config.yaml
num_hidden_layers: 22
hidden_size: 192
num_attention_heads: 4
num_key_value_heads: 4
head_dim: 32
intermediate_size: 768
vocab_size: 1242
hidden_act: "relu"
norm: "layernorm"
norm_place: "pre"
norm_eps: 1e-05
positions: "learned"
qk_norm: false
attn_scale: 0.177
bias: "all"
tie_word_embeddings: true
parallel_block: false
init: "normal"
init_std_qkv: 0.022
init_std_o: 0.022
init_std_up: 0.022
init_std_down: 0.022
optimizer: "soap_variant"
learning_rate: 0.00573
lr_mult_o: 1.08
beta1: 0.95
beta2: 0.99
lr_head: 0.00664
max_grad_norm: 1.0
warmup_steps: 200
schedule: "wsd"
decay_fraction: 0.379
decay_shape: "square"
final_lr_fraction: 0.0
batch_tokens: 32768
max_seq_len: 768
doc_mask: true
z_loss: 1e-05
train_tokens: 149000000
max_steps: 4548
dataset: "wikipedia_en"
Each number is 500 + 50 x the weight over its row's rms, rounded and kept within 0 to 999. Layers, rows and columns count from 0. Numbers have three digits each. The size before them is the row's rms in percent of the matrix's.

# layer 12 MLP down (transposed), 768x192, rms 0.259, rows 645-717, columns 96-191
106:575519577544552440551514478535491551566488489438592530470420442530464555535513544427438548528418546573405500496492575422472508581574511482511544594412513450457448535532516465453508488538485484526525485544540403452491434518444435440516551500490461566482529478490487474554475538505546569559
097:553491587517458478444509444521529504487516404546517538433464537481568596473447521471454469487500570488502567451475544460599509445418523522507422545481485559447515562514500493447510572590467535439508496500573482544459458517444478548472421427501504616512511484441520561512427542446542466499
085:506563512518575420492499504570600534575426534450494533441472477421516507492598532568507503465533589551498546545501478477474424513514550433464444542524476527487481475532410512556516524489465533522562496478435492554596553542531512545552510550560546509509511490487498593573570536606549524534
096:499555417492481404531446484478509417527419488508419525474532496472483525528507483522505426582412575486620506390470488527448435544552480447565492516446561538506477564490526496497450527464587470479412480480496520518446599511424513575441580543543423587464542469521484446480527486549564504495
102:514584518555461555549534476500440503449464543447441440561495433394511505500461505450431467506514501438477396542511398460508469425556493529514540432464428557489476540615598565587500533508408490579531428541515520489630539496552418568440429495493588459448499505537459530459531442511460522414
101:509457528537501426519535493548447545536447385530566543523521495486578501581485499415529481454518489465429471557473515459478422541502455602447509484446481511527531464479530483453582454446516441520450525532534507505528523419519439399441421461567627539437455509456493548477499517476568465504
092:486497494474512559577469483403486531541561481472612372582533493494495574546533526454520555506453414460434508484419512627485560529488599529548534540505544580510506430536492483493452475482413491477534517454508441592460511466540515480360381449589487474485409538441430488579417539526470511602
111:494353499379475563457484534430551485525498461458476448436482473414519506495490583523495389494388497600473459459647441494451470426530393421458470513455506539464518475496409593541503500537452390482394507556507605521387523560498513432596527460463419550466576457466503510487466537549494536450
118:485552571480572467604505503485489531507489521550484394526481476504602672468556538464501544473481548546443556524451510471474435438492468563499477516611517420523493535546545543513482606575468501431556573510427514478555484545476465435544473552484525515430429477480476561468523571557578423506
118:519577455490556448519477494464376456440555529568495453491483562489456420467477396555516506481451529458494518516504508491541522545546460487568561549546480571441470490529520460491563607449442514460547572546558555478470498470533483447546503503422547596442478503491602483445468488540507534391
087:539516530516456424514472461541471556511345417521528466481515542452500377486603519505500527523530458527579554459539500612443481387554582499462511536543534480450531598476534508529556493587555485484438542475412514524458538544498485509547546483503533489444450515502492420491497447502444550465
100:570507578481453494479441575511584568481510587508564606504464465396579538406515512525523416509395552484568495511559508508523397564523487511492447545438463397479523427528506459490468546574513373443455452463513515532553457466503516532549539540447444530484517438568453529461477489478445534417
106:544490547472455503496503468606483482540464442501493485550505464499546470465474438531456581501543511504551500543496480424516490553496523601487573508480495506623506520446510536554603483549526521565562416373521561470441491465497470464591494351567485518525560569503476504523528470444513568644
110:529442576584440453537460466453549548488480566560504341538458455463542512597481495432409528484550434590462453510522537475489485464485444472470540440406542533480521551451464612494456554553542457568518516528441488537471448612583471500498524531554578532529419458481441556436535503572542510560
099:388456527556531506465529525574515492502374477407482453502468403502433519495468376515534420438507548513571545558530450473491438485478412468539485453459408521486567510527460500445477511386548451533492549564509441484383532655474566469480524493617522520528469528516524560460472428543467497512
105:450556504441403523514489468498396502463476553440487494462501610519505441465538341566502555472521451467507437606458431496480539417542518495535416443547490584516409478548481467470508469485451503443579510524499640452517534455490473524651505484446489518547468536477393527414467500542514523471
111:566387526587621541463481476539481508570494460423506479494469551452394494445521551541569542443490527525401485464485508475478512548627496552492408540385398524495567528537466521524538543506492471450540499476592571496403494433449493427487508453609488527514475478570455529486513581447500423482
103:502518538478599580544457514601491554497510545522482400467486452472432452476556496511594518422499521466516472448501490522490529372468493480527392405424417448497535449501523557512481521570582505418433415431524545495466565438434589460478483504522521513496501522556615594522563526535457478550
099:441505561470531386494529507541496546538547527411493430508637556601481519417490547459440520476535486501441507571431435495507424466498455561418492458532583425599571495516431557510511581460557515490405479469544506445480620464514515444512462453524672423471480543539466490548481474406513550507
088:454468434530480468530530505570511487514424492470492409545390573572508541480492543454362501529624484524522514480485488430461502461589532535477485475503379621559450464479479519493578459532481501537514453510544476464411571469387450362425512499593495475471493438503556528509541530521530501481
105:419499574511468584435493497448469529504590478533424482493528435595448462517481496544518510536555546602516546478498405545504529505540498464458571594510476491437428595541579485582459468515409490488461496484443516510508425603462488527421623499472496560550511551502438431462594476482485494501
100:445405525482518499565470574442457544563523518475579501482473465460604541480531488608474480552305497506522517471508466438554473544507466523482513495485598495464520444446440456469442456520454450520524561583483569503449490490487533438463530465564512540476479420493393533418506574535486574547
101:555555531492532521501529407569419533469528566487511516537626550534561506539504398547450513395550502482533552586409499446450503560579504394490469452379402499541525517503526534509534602501536453492471505540591443487539491448473540410498651486523425436534527540414574506437453526475603482543
099:545507415495488507536412549507532393553432460479512455455601469461534509451484532472507494488539610446471495486385529531523459552448559492480440444468526486544482585480522444487498520541443526633528523524562445481545511577461516539475530421570487436593534456567526586468507473464459553654
113:513555514630526480520490463444451524484466536507495559605517483577454496484546608470611458520486480465489539450495479494513511565462546443492564445576483497527509452546475583547472512386486491514448489566488501514496502491487482493524499476490508331545540504556443463567494439471534551382
099:525541459475510493402504408499452375491432529507506505467444469480534514492497467559481501451508520545579555517590518593545504520527437538435480401491574529419480544502507503454428544473476390570517532505528528506514565504538447519460473554471426512445515408482493585545540472533508545554
115:478596512437504502514560519457426540588427536472458460503565524453494587547409499467502520490527515535553519521461590536524424548570570524454459482579516504482521504508510481388425498588517499573505436524464529467636505477413579441528440570548501533515552484443510410549484501500503549339
098:454619424456456485454419436552485526462469518572485551506480472537489632477560460525583496480509508466522535481571527387556622627544608477549498424597444570367461500467547496444437450485572568460522489533488548534480507454512495567461505500529535528470556474450487514392429457491519534451
095:494475503434549447594476574455596471543525491460469588568509454531418545507518538480517589541490497446533560474494513527492524523483511508527580471626496521484456618560555451521522464544548421470482450539508429549502454410462460460441557465504536434564456530593486543501460448478549587423
091:411516508581470458439437494465467523528460522459590529536461454473483544489556423567489485471554610481545508492563509485486505635418420479505521452505561524527513478476371481457461486477530495389496507462473407470494515483340505533487483538482397479523545418391527593485583484535464434525
109:519505473475505454495469445463496515531619530469521528525532503488497598463568519444576593475460488495428529469553519525481576592444527413376523496578501523564480471543502511460518390524422511428507665464420476568577505515489466504515561493543515557441529416544549516537476556529480525479
103:446532460555451573489525500506503582480504477590485558521522572455510437497434519457412674462564383520548475503501561500464514466416503513556492455483587472498485543422495565553485516492426533575498583474470543500538566458489465540561593501497442460573457496547477485414439565463475518493
109:408422476524529509579436407514509449482538483459525508564561436544500549495445468596430553342506434465489389481540511502481501534529476487486579482517471488553484490498469554427509495518449606426462482491548438483438517478532528441485544443550545402441463552436494509428461547435496458550
097:483492505411445540456459553516521506322577489503441501413459572413504619471475593386465506529511537565524334484510491535486557477473464463584576473622432525554518585493559441571483398539522439389489521505454505494481468526502489527547475468529638475506536490504506522503452499437542487506
079:568460488464553520513525566483479527435376472403597451379438522433526411494479525477473457527483586520534609532400501549486438490531428575455434460524406485493457560455442525489413515564503463520571388568478437410527438483432502475507540542410469474548536503486538538477513553484520480634
099:472579492538496523469505494557519526444512609510574494539554518500481505524473535482542489476484436520435502473528557495521479548472537545519462558498534515500613471530537436432503460559554501438553518529430510491555492540558505502563468454494473493482430399439526522483495468560514549557
096:452529561510405533575547469594481538557564468482548520509517488476427532482358449529578433496533481493415479542516630573520567456475548511445560448520561522487496530463534605411534492465525541492597519594502542490539515422436481487391527477404520538514473556487534484535467520464490512474
094:445501530544472424504454523458487466433591399407510497494492523494524481541541548413404496583492514431481533576511499485516554439507462546474586523565487456467528507451497535471570488602510508528555481526358495499417559482429517457573367548542559500511485509492464497542494504451434465507
112:540557502486599518536522503608428493493494484527540449468510409549519499480519459604406512511536500477644459509500509455486510433557504491459402564450549470558621475508528545558490587514558554528525465541535459536464491515525528498580445557578473488476539633438423557415532531455482455547
099:565459499435369476533623474594517545490529485522462484480559559420528524528467501566475516575501419464502497485527515593529589514451402531434493412534510458480513501531477501504539497544487610488518568444492494446505477551391341479530497499542487547450461488448452528494510524520448419602
106:546512371508533511496559460520512476407538513464476434494520425398497508433502517529429561465518504534516457531571410503511413488611593414528480456536492548443539557542471406498517487499560448598431543541525594609530517510500467405492587420565482491521437484492539478443485564486510507532
106:389463474514379561473472534406497516601481499568552429532435561503513559586476508469504450529464552566537552469524464584564490484482611489520545585512426527488534519444507499386444508587544433567516442449489493523515464452477402469604509558467549497564526518519528483566500464508482488546
096:432505474423530522476570470547438533463542552491444506507527475554464576518526440513495404488532499536533510485501484470533533538459520510538555512475455481520527557417453544500552506430479552454478529598442429477541581632577342462536380470579499486389549430542445415612530460503509548546
102:399551482466435481436516482498408506521539476492590464469448544563487478500566456427566516568423595638451371578432498371451487496584462465493501490561550498549533443560533453497483452537431476501537547581596515518514438471527494441452359496535525526510554500547445522585569483521538460424
103:479472470569555557447490459458542580493416548438473563371531490474431545500462491549423425529518462362593501524448586529494485481493520526542465532513482461501467528481563492457557449426503486593510437513541503457456507497488524535538531410470538461521558493442470465540500511413565513520
082:528510503543535526503490542451457492513459494453437432450409491489462489600542532583513486423474476479578492466475436485500415518579527601472518597524472431576513560525447477535481545502516427526523470533569454410479486582529491479449479527435529534500491517499490541478483490495438502572
095:530486447502639545521531473504490525416425482507470473510384543532427579449579511553487520429544468545477537506524528485528624577528487496478513506443504449521526541508497458460550511505494507431528458438521464539605424542462572466470479501531499489441468487508549465435488527435485454483
098:505529490526542445523479378410497443569471451463466457469510497430466461473484427540438496495546490576495449567481566437571586529377553550442460570515544490531428543471519610478557506515595517482518548501577551614515510530546413441511499426501495536560461491495451541600425608517532508493
090:525505455516473537496483518586510563432543480488568493469515578429506440560493481442512561511598488497585518476604483540466359509562523534505517465492609491530526530574562508449479558491524548563544530562549470497489530437410437452434477467463536455407516529488463392530506438536425456506
096:588493590489500471491561546487469469482559529522506515568427532480468482450484495456602508480514561502531409495498494525449558486525458485507433576439505511483598389452505530452503576523530507420514553518518481458539501530517415510447448494537533494589410430448454462381545486546520433462
097:439548548520511487507473345557476505422601545485481511549470450510556437480566424489503487608520463522437494540528470499478529537412466531470452488556532531504604576491563509484452534489459476434514488564509571493536475400479487480449478486482613435606551524422401582545502489473455462518
100:463500482535527477372434448483501469494489486459449564521466591557481476477517424434507433492443387441532458495414469562449475494440481431521500506552551600511461503472607516498465474500489470434458615633461565501530503520506465465483388512414620594533501513503515445541450473555521467562
111:479508473413488425465509440483634529499421472472562623600548517514539529398497463541497485483494524461559494496512494550502385472502497458516472404495532545443520553524541437504586575545505569432489492565580474546458587478438574478424487500514511529506498490553482430491413401530460518460
106:556543500551427400535608485511624462535549513453477399362540459454487525554550519467480480550504532494504499442483557520489541524524555556515465535491551436522541529484481455540506581559520529586383491487486504492442472424500552594591488539525472490456539541625499398568428488440525579490
100:549595513482571519480584494520533536515397525491578570471426537488505479544449528479540521474562500481553522501497503537504458401491543416420574495521518515604493576415441396484485494441565424459472552477482499494498320460563446517544474497494457469487510515440563482449499468442495555449
110:503533552530552432537472501441492470447510444501538566479498566442481545429466485468458412552499466549463568518438506354421517433568443487487426513433612481501468553489527477490560410512454514509461518465499468446386514446486558480526534529424502397559579447499486506568569483486510517478
103:550407514514494547518417530571528528466452445491431578629456374501509474444443485525635479515521444509502576476569525470564540563439448495437549421462487535488517514427444490495494513562517481531470525410543471466485580491452494534523417568612592558467589523554531582458475435465462563531
092:464512549457545479563483452410461507482535481527507454415529402498469463518434527512492478484586452449495511453422415542566571576557545504543465511559463524454596535573467560489439468488538458452506532460504482480536413473535520532453502574509499449432503477595509486486447462503448498478
110:475564400454521509494455476430500459511493553482526486392455454542569546532577583544592489378501544434655474531501499473400500530470465474520515371565424494563508577498560491480495599515502410493517528510512545511479408492526463538507564571481462574538478490497481523518551464566470476433
081:509438578467582409375457493486594556494403559492489499567416467466504415462509540456573445546566448506543528458520487451429454489492573562436532480498459465520533475504503535503607499531478441505495428575611478571456534546501508596466525521511552529400442464482432467529407509470444491462
096:458408568446588489521514377546538600446506431545481416480498501571481494534468449390371548466465549446516408450537451511488541509469499539520404520492463495482540529456538441439508489486457455492493468488485494571475501354467415497495473571549553550448479534443573514480401471562495460412
105:462359471488458492432508447532591461583548412488575500555453429498472496526539475524497526479485418570533464544533545548489494473459463470463514493530496545489479541610498520531547567568489431384514495539506411468453499457590502507485557570470405477520490521485497526466447497465420471466
102:512486465473502534416483453541561516541543467497467514472598415473532527536434440505565471561586549471530407523470395470501455542435567482491482481499525535451476549580497511526542422578563527511472460512390408441535469505360568560423480531380427425555511552458440455506551443545400510574
116:416576462514397538449536448513457392508508462498508537486610508597424482427506549484438502532538538480463461542539438412443556549411485380519561520489505509536501548523557552534514467527493571447476419544471596522494500539465471461563565464548449404576497487450547458539436405526459504516
104:451529505513445498540462531476571488550566568456535505484553473353498469445628513505549577496430576479584502517459508541410535439588547481487433428495450558444464520453561512487517514479437413486459466512530478476466441571487543526464444516549406455479457462490557486579625509499437492484
093:461426644484567506518447545455528544464503475550562453626480477552499560503550471466530615444527441487527483506464428491459502441489514520515386630483484511452418425532510460520566503495466536586553373502511467497479551481457495564510513516493417419436506498483507479422511524450525556447
105:524487483525498578463546492539378437426447503425473449443502449499423516521501429461461567495459477491545483482494569555518334433547496556596569484524502485609536571467433425458385461555573561488464503468487517499459552499525462563475459486511521514466454455451407600522516497557489457511
104:527435520513530520495517510504478503502498465490431625479563470499481514466537452477493488491575435582380460462412535480557571562436413466551453503497521548417465515484459593523606381530479475451538530490482500472432421407553505430490501431528560465516446451472526496468617464481513458473
092:502584521512464470507528512547507539496591455466412473485401512511447493499527502635507503480537582543452631573524453491499473451536467540374483521465413490438510554473495504476503382544521622534460533583419547560495551520522511515507530483530369514590582508532441557465519445544543481531
090:539484548459469553524548440569388621464505506468418493416494497533524512576541408501543524484513475460510567554443512525491540455579456407458499542465475517480461459524516534601529532533500539501503486443449519463508536495521529525489666601548524458538533481523483514491403408519485598366
078:480471481476513545438468496557560527523508552526493496502486569553507543512473434488540594590387605556543371466407491431493582521525502504522566560472503445485414430549510555510468465563514427427591541507554564552472556539509376589477462415505490536542491515502581516478455461587583505483
105:501549518568466498482480475553429626444453462519462495503486542488550564589438454493543492360506493512449515487546541478529505455552521576507521515591542447464440492424292469429531449415450485521508507446514454427602501498550506484453496467535526456427494489434559511467514549472539451602
102:442553533501526368533485551535514465542505494527462487478463563515493473573519470508532549530549491544454566575472463528471427500537423437413578531525428515548518516417534520516555540484490508485467579472485474505525445488456510562408618505461553443438449549456558445451454472567586490504
# layer 12 MLP up, 768x192, rms 0.259, rows 646-717, columns 96-191
090:556508496472499506541548472544507526516518441457461516563480491432521476511524442480521499548377496615472514441440446516435481522534417579464415466518537600465555465423542479485428481440476485513526456490553533537532492489520465471560522427430471474438434502536551525504510600490429496481
118:463503483503576583503512463509489561475407503655438512504373505557456413517501504566545484506630509431477522496572503490526362525478518447673509534481488534547487517459642522474486572587466563580521459420536558502515387489553535478425439431524542488432464452500522488509510534467466507450
098:485619540466545470532436566610476537422453397477558489503464515492451448527463542459541457506491438428441526514522546507545486488591437547498543462521526437468566526488515473447533472536561442428531530663466473514491464652450509432520418541537463557496551508411516547510574505534605460525
110:511504549494500497522531405508518536488526524525527421530488538486500510500479578466536527459504526454389382540504479424499559456433488479517449421465434471528371499550555455500512573467518499526448455551421467497569469490528494549520433516336427522439561369570450537525491446542552403577
100:505400443525484471542604499499483555470453532343544590459438481508455488565571565496504495512580535456560440511415450552503501549451527457467593437528531514449494486550593428538478511482482490512525523537509575479444559524527520452470570578503541554495538455503484512483566428419486530480
108:426414425512470501513492538641501414526497509476510526457517536507515490473521467545505533515600433410489570570527578556500464462535509478496564520474496431406427515492462495465516569593495547453602511441454479508494438468520594471511466533442452547509438480573447560496525572521525526476
106:391532522526597539519427515542468495467467494449501493389546516461476518500492452497481499509515467488484510437545455492410512561456435499444502531501615357508553498459613446529474496499403570485489492422455499530572489498399436472440402526549565476495388459566495462436535446484536520521
115:494447488410528490456455497544380474495578563521503473519483553493422501530569632548486440622437513487470459501465486488530468565607460543482477456573611502486477451505494466438485491526484478489486552506463519569506479450469457501409476586438504345471512476517442579446496491442610559469
104:587495588469549495547530451501544472452635483487524532516569485516566475590514494529478499546562602495481492468480492531495488412435612542527528608453525528471520439477495550423560603457495570448466463565483518513520472493458483482540389601466484520496541561557420501388487435425426458539
096:469578573453581428547429548501495515382385535517521444506502523617563506491593500543624501537517479556474481452504450522461545460558492442485529431527531502465415561448504566544533505532615501497454489482460471464431430562516427522512509490446597469519443536515452500458519512509507523478
088:569440543513495485502532597502382594575478480497470511652463514498524481505605568496368513494558470532487456521486441501559526493422550519581491617457443440489501457413488575596521478475523453506442581552403550534509459491467506495506532546508431489451508480496479389473510448549549479425
097:489476484537600528463553532477519441551426502523466508509561552409533439473532562503565457576461498442438489496529446366506506442486547486510550458518544508506482510433452467503535511459546495471504469496467524564436454566487539431505529565466444583416513502439493354478467506466456566412
101:444543498508504479533610510455486590430549553528467548390510565531516463584487433497570539514550495456576489433539523530559527469512481538478596522495574441565433531516469458486459447546548498536518401514491530527595511506409474515566502555499369566514544407532552476528462454491470531435
113:498519486559526519585515554515417475434524513541502548433621480415523562458530528516540488515506556433455535415527507478547535583519485540491518541451430444523584570483524460527454482490575428510492482574397528422409446496542595495471448549541497426509529503443443469526544529540353554450
100:520497480491577514488437488527565526456533498479506505528514526525486520562545555416462501528439514514461524480441459460457514553478492401519432526391474460499378525468494528493586547529448391419444468569535498527538442460641432456419510486503548544502570468566485494496442366516553481553
110:480504466448536460481623395583401543518642425539466561491531454452452478476493520455475438493456485465405457463515478534614460544507597486587518471428625438580501430522537530497503540513482465480547542463550516588483482605354504527581475441589450521462549454569554523498457507550495564505
095:471522511397456546520484440475443520493594540500548542498527455429446407545545579498559473415614517604475444421450616445517575550452599532510504580469548539416481489472540440503404496548477574490568483467529522486454441518509480433496477511489528518496551383593566484563449490562474520527
096:487523564515418600574574559569470440421510458512509469430526468498520564525578566545578472510526512500437488567476541469581432431496501559444503507498529520504471586469465412436520441560488487568520503501465537511484538489593475491362474432445530495565445458443440467467485542596540450530
097:457504458515530525445507530482555450527570600530487443539374444475576540509481523492518525591560367580582405566466443476394466498558486516546495555368637501500471483478504462513433381477522410457524486506490423447412527519454556445502589424515562575443483412584471461502534519561503542585
111:553567434554503486424557539525487505591339455467519506494484529475504513443487538465499527443526400512464540542518527517457491470432533566449530488595501545564495387505409497595578404494446515489571422465487484441513525507560450523514443492539545525515433551519473540516514518535505466470
098:571490504541514505488392451431468428473447587450449529452456491493602546593478492488549517427421435560529560519501540438542492562549549500421499430431540415498537486522453442570466414600506553552468518523516546495488448486440536562471492479451541427433523506443579475526449513484450536494
108:468430528486533559552481481475431553545533487550475485497505441478440462605521449541475578484429520514565475482473552572547542556524519497458432534452579437500469533409497494476527494439460533477545452474460509520351424474489520545560466570483527481606496591446550479558489478571497493517
099:545481454412516533507507513561460512528460484514592538586563464528520504512442529518458540537470447559499572486523478516473443527553480462635505565572562481491506425480471500534402465501459399456521500583506511395511536624485444566406549515450539530408507506472433557465473435495462452510
102:491494423559398432545518533505589441566495447506516487459488488546445474478491471461462514541551470557494554485458548522502598532459460639472516519526484516448587574545500443496534606578562513524493435500442510475570575475578460484485505451543513495418428476505369517584556460523520545522
098:492489459513501525512494501554584472530514532481566492434469537553477465446485576500411527478480528532425531429583440489586515493492438477523404507515520410540547517539452483451443467533458514497537542500410583582486444468522516518498481561458502628545449564490492419517581525494454590457
120:555528419567502460526535472466478478570509555525458567486471494514500517461319506412549530470581493534575499354472560540508456548468510456535557475530577455535461553450574433553428584572530504442503531529415501504612479475470520498540532543426477488505475497478564472566490532503516484505
089:506561514550490451397479522467477512611509476569433455465609491537443477551517536440539512469495456519406532504514582496443497481559460523495388514582569487500452483572445507435526519417568579448549531513470510503424516503468533475431499526621511469479528529514520521477556457391420471421
094:506479537434452525607491563488424328585459516536506476566506601572510492528458485417551426513458544477467604508477559486436437460381548516475512391479493489508444483434524582526466447398540458477522427538487541539512467520468493516558487649573537463474566430474446474393572492467539528536
093:499438498442544528499539462604490486452544550536494482533544441555596536411507559474485488479405520468460480448433499491587529539632487521444520516469519534470436506502554373462454518482560600458492542539463523496493520571470497493474541408457490564532495438543475532494523469453518524478
112:516486496524576548471514435469471552562545504504530525495552378482489443374533401511498507441508420521472493457414513481475508508531469523456566515394602499441491578484489522488480447530413592454510499556549583450468437486486596434568469492513535518458503462453497494543507386483521529492
099:496558461563473599480578463574499504460494557447554527449464523476337492531500533557557503470531509444529479608528532434495540449553408467493566526517542451561470530545494450509492627443524510426490494468508514481440518469515518515520542509441634407456494509521435483624494439507547424504
107:536487423525510493550466464495437440579504498472514534514441487475532575423491487516505432534484499562428462540543518461501506475452513489368526587531485557500454545472446525393523453474552508485620427450494550482573504530464510543467525435493533562517484542553606492555510437559526450447
093:540569422398471527560503452461500406542482463491535517494472571538464529472482566519550530429593602509462450510509474535525533440534371630527403515490474515596454492545488499484506414463552462518527543458484519543530469451381497460503501449488482577541564467415564452569546562530503525492
098:469494523558406534464546471523513606544546530532484471617460449479515569514575494466500564494482499490497445472461469419538556510568482419591544491403543565506449455497573492390521649495520550514566456410509453501564498500605530475506406491526532527474468402507486515612567532483449440482
096:524494490506462570429460467542511429463433586468467505474626491527573571511472521584483539535523492458465450531590499526470393472469562423480526536525466517529527529518384463509607521407418457486458502454505507495490460508457515438479538509475542519501480498496412460546526555528513557498
098:480569541447516567567450446543530501450485520541484555518508463577541469493589497428516470486502425501451579531452498420409507574446543512499549451486527550559447526498468494566541471411531555591472573504556519488486472515437486569488560524444496554491542438560515515526490464565432341459
103:524499499424498499513509641558495473398473464433489485438438458559545462523537471523537497509414554483439558467493482466516473395494487538465512478530525525507489499561402469531513471433487534432586489444517460481470476446470568521566634465510549556497526492490453570577551515373653517526
096:457425488430507432536507533498507462579513579539461503485476504516530435546532422523520481443461516595508453496497494417437447426415518562516588622517556508544522481558594561418500521507485599544480505458501575408540501502437495512521530477584539511514457463493541524536546504512492459593
095:526481430569513422400375515550544484406466539512461522538549507504495533496554505509570461486472398576443553511508481519609550524563542584445481483508417448473655593516433517416465564480464493507508499459465465587500476515456494468462505511412571545399520481479475483440506451394562523476
106:584505461505534530499472547486439525520552382537495486409465518485493443471520526440454449570473518455476546466551459492412547469500508565519439443538507436600524558400456514549555488623515474519527489525471476604537483448376546429452522607553482575514468533473478525522488467497488523467
098:510442491492563508526570554454494469403483575482515496505424505443486401443471488460476482557612476462443484520473500393468462450430446530426556593558502484484493515390505328432446523449538552507476465482493570505518459525496483537557526507618527496524459557521469544485428532646412487503
099:422566505460449537501506534483509488446565568453544482481480447551540444480475537430474535484636473509484454480496632459461547574501472482469396530513490549495477477465515472568504513520478542534415515516439532501436563508525438547549435402433464493488427437559487538550478465563465458543
090:495504591463474592515513531481503450522431490428516413481441426539449441504486473485415496475486579491453532595458572507500620612521450511464442478494528549433524449571414585524544564481527502547550521403472559537482392504448536481470533405492521481525542387546557479589472421508497530632
096:506521529591491489482520485493522518505575475488519517448454593502518521583480478438507512465444486471555539513536556589395483431576596472560510556542484584525504444608542535523542473517625401505458491481502510468537506522517450439543533480508476498480430448530474475586606514538525419497
102:431440516508481469476469406522532507505445503616519468476518520551513446556529561471529455518489404555539521435563461536599514454455526497450477485472398444498537544479505586402540494422535501485483512602599589473485474441459531547532415462521570410395571445493528536493530516437466493465
101:516510451481558439511537478582539487487481508602608474557460422457502548478517572479521454486450415504446525508447463507516432474454438531410518514587597466588472454455459512521429514516436441508522413442523410410623490627456524438568493466458553462492524499561429508521504494513383464526
103:475625490593521464463460522442510472550456488492561437407519563466439502451481523517567591474441564525548472398506394469571438525487423530415444446506535586577532562501506429541467487450518510455590513529545549513469488437405527553499569437538416522569524465552491481503552510536523531470
091:502496484470488478505556518485477547573538512511502469555624399502446526404498537451469487386470507534439503528473481507524524550417545431367571521555466394530504520563568439504557577456480461453487516474518520460589589566456497468473561521434565556479548448493478437379549515550536481434
103:541512482586526490524475569621541388487559480530509447447518470496478502470437502433518426612579507521553466525512531457508466450442402588454580527460509536550421544547499553511463383541414449510498495474466418444508480475620532474477517593478537509466518533575426485525449478454511572523
094:446493593539460464500508499440422433538537439534507558397528451520517401567472545564510512445441411479498458554439474445467551468560447482467468538443534516478500512464523529468492469518510413481496528482522517533558461355501500621437566529616622479456535423511495442554544513623541510435
098:466565482489546396492440524460515460516530496528524527538513545507505549539519520535447474483541482457379485590519498468538520511509515506572554446422492445502550526477475478461544458414430412552601620454517530522453525482411576525506427462448488478485497461494512519535562399442437555545
103:511455492508467605498471487540631494479531545497530452527409608533515483468498432530460490524453450542455436442452498471552512544530524527487382470533462450571556463433460549470505509500548438485543450534393473492428496481483526605533539569463482469549567475500530475537549493537370465498
110:484472420595501433523565479510454421473475514439515581443475561483473511473537514436584449437504545481419567535500573471507442473450546415520523496554594506548503483563526490458516591521486494552534450523495513505443459459515590410540448476487516495517479538605493365449449458546475493520
104:538521487472438565538543454495555544473409483519566461510582500552587519468459469479447573469474499452477434414470556473505428470494371549494483459517429475402475513400511499535457498544459498477595468524565495526420526486469544446544569482585520439562425587506549461473451591379439475545
101:504477476606494544495522523486417440443396537466441484452456578434489439503507428520485443471461484440545572420559436466474433535505463405480513539533615497540426487499553469508478516521415545565550456545531531490395437539504593490561482455474560578553576548522572448491532456516482520554
097:583544453584541503515605445476575585547599457526547480510462518525481475485508459584511517561549522444507533443463537490373459499457425467518512473476515535524529557566477504465500581497522518467514465555446549508555497525451542435547554464474519536599442449613549493589543522445524477477
092:520518517515488528438543505470536450491515467499468547465525494565507458539516498410445543494475575550464442529488524495527470441549383476542527476599488483561484447400479571474553439480478414456510505557480464473504510521385483371530511528462438467471370552490517463522504604549495564509
115:473467461548450480581508520565467496552498481446454528468558458575541467425545506547456468619559460509447499426416400498530570507508413472530532466485446444482502541436631504483446642446494445523526510459499538540492478489617536482494451547525566454455511520554530582463441395486581485525
090:518431474520481617476497458482486532552450470575531519493532484530497472528555546516482595574428410479520603440585490446474387548499533394460501530482461552432512501395506465521494468517512462604500524484543459446599469522492562535511520522441547505468479562515482422558562473566518535582
100:451537477452443467472527592538537357570499548444534547544551414497561436459468473504479483430527559495495533500513510446525509499454507438447474504464606401500497541517525407448489439541519494583577475526578494464512488514554542545541480446460494518564529425448492470449463460496512463438
102:479473466495492465393528510497519557368541504423512509409526439498564562427467512438478548475536503484585471500606503474572522500432521452499462503544536487499509503480451451563479486458544522455499389448517468522596585519542460510435554495471584469454471379484521557524436536535538447484
097:464532447516455572517515524558379449487499459393532506472539528515509517474478560520387607455472399523472539515507438498516512529507497467433507484543492495505445572464563468530569473485503498456540448552541583438489471502468517511530446601399507428418499392567566465452436518549535415360
113:527541573519425517492483474470430480464484463525520571533473500578589565520524559586555436490422540607512460531494512410527602559465436471513483526494443422620516556507500448583536472361523434613551491542490492571495532559366506520647505473499511451494498502497469466516441465486532514504
107:597502500462494391550502518414501475452473514484483466513604553585555535501518490511436439567482472472471549480487550405493565468487544448410499435482571421496513473511555471488583521558389501535476521520366503540525487562537434551535525549475401455519469505464447536499484548624544584422
095:466590459525536515548483492520484416515498567540512547431498495508422493588404526497487394430510452548456520457496450575498561497476471534542498411578463591485535480509552451496477503457645492546416517439494451519476445498496563529530583549534492481475557431569500589430484474512469410505
108:502481492481572504407438453443578496444497459441598479507480510453535588479463543611542538520542541592468375464562550526561509521427500534504549529429551516525518487486555475440524616564558552481423481452502505491566525459519439552485523491493522526456507404429529423488452544568448406520
097:456442478501560490563461396516563466464523520515552509441504445566516402541479463496499539611436480494552560544529564503440335486456449536495473461520484505515553406500479384381425466438518501484431499499472482567402550556422480430550453458460597502461556458543456430501518460439398444479
100:441482512568429403496576583488529490467482459519519451462450422498438523436534466579545468562436464452457482473604469553510492483557492398461519590481549439581539502468560486546508516416455465359579498550483453449533444494504513544528553472511526475557497484506528446476628498498529532510
095:605555499492496440437547510536515407499552425630425554473454560528489469472476416482542532539541450546445509599536476466533500508472454537453471595532529486466499571485539480520424485513543444539488561402362435589462505541454436537503441461408542550542577587617531561501491486500511595447
077:453495518513483430477492629544550586490467525443492479414517537489523448509506582481551522482587486481485448494467471413574449462364550483458521517562552502561525436475535501497547527418527519510380449445600454522508533492515519481520470499496456572485429519548546539475513547460370481420
099:449532444547524615475545513512569458426513395501393546668515504406475475491407430459502505499503439551460453475492456409503530427513479493587494439458490522543514385461465407516492503506638536501523581580353491570479477565474426470500479537475378526525491540510457509447407444414526529501
110:601551508479529517573453455413437438480516491438553531412524446506609435515464415481500517528547495506525407571544493393455495484460499535498567466523454472521517446520521486401584515486588498454556409567499517393472441578455474485495523482530586492558503475523492459487543433499520491477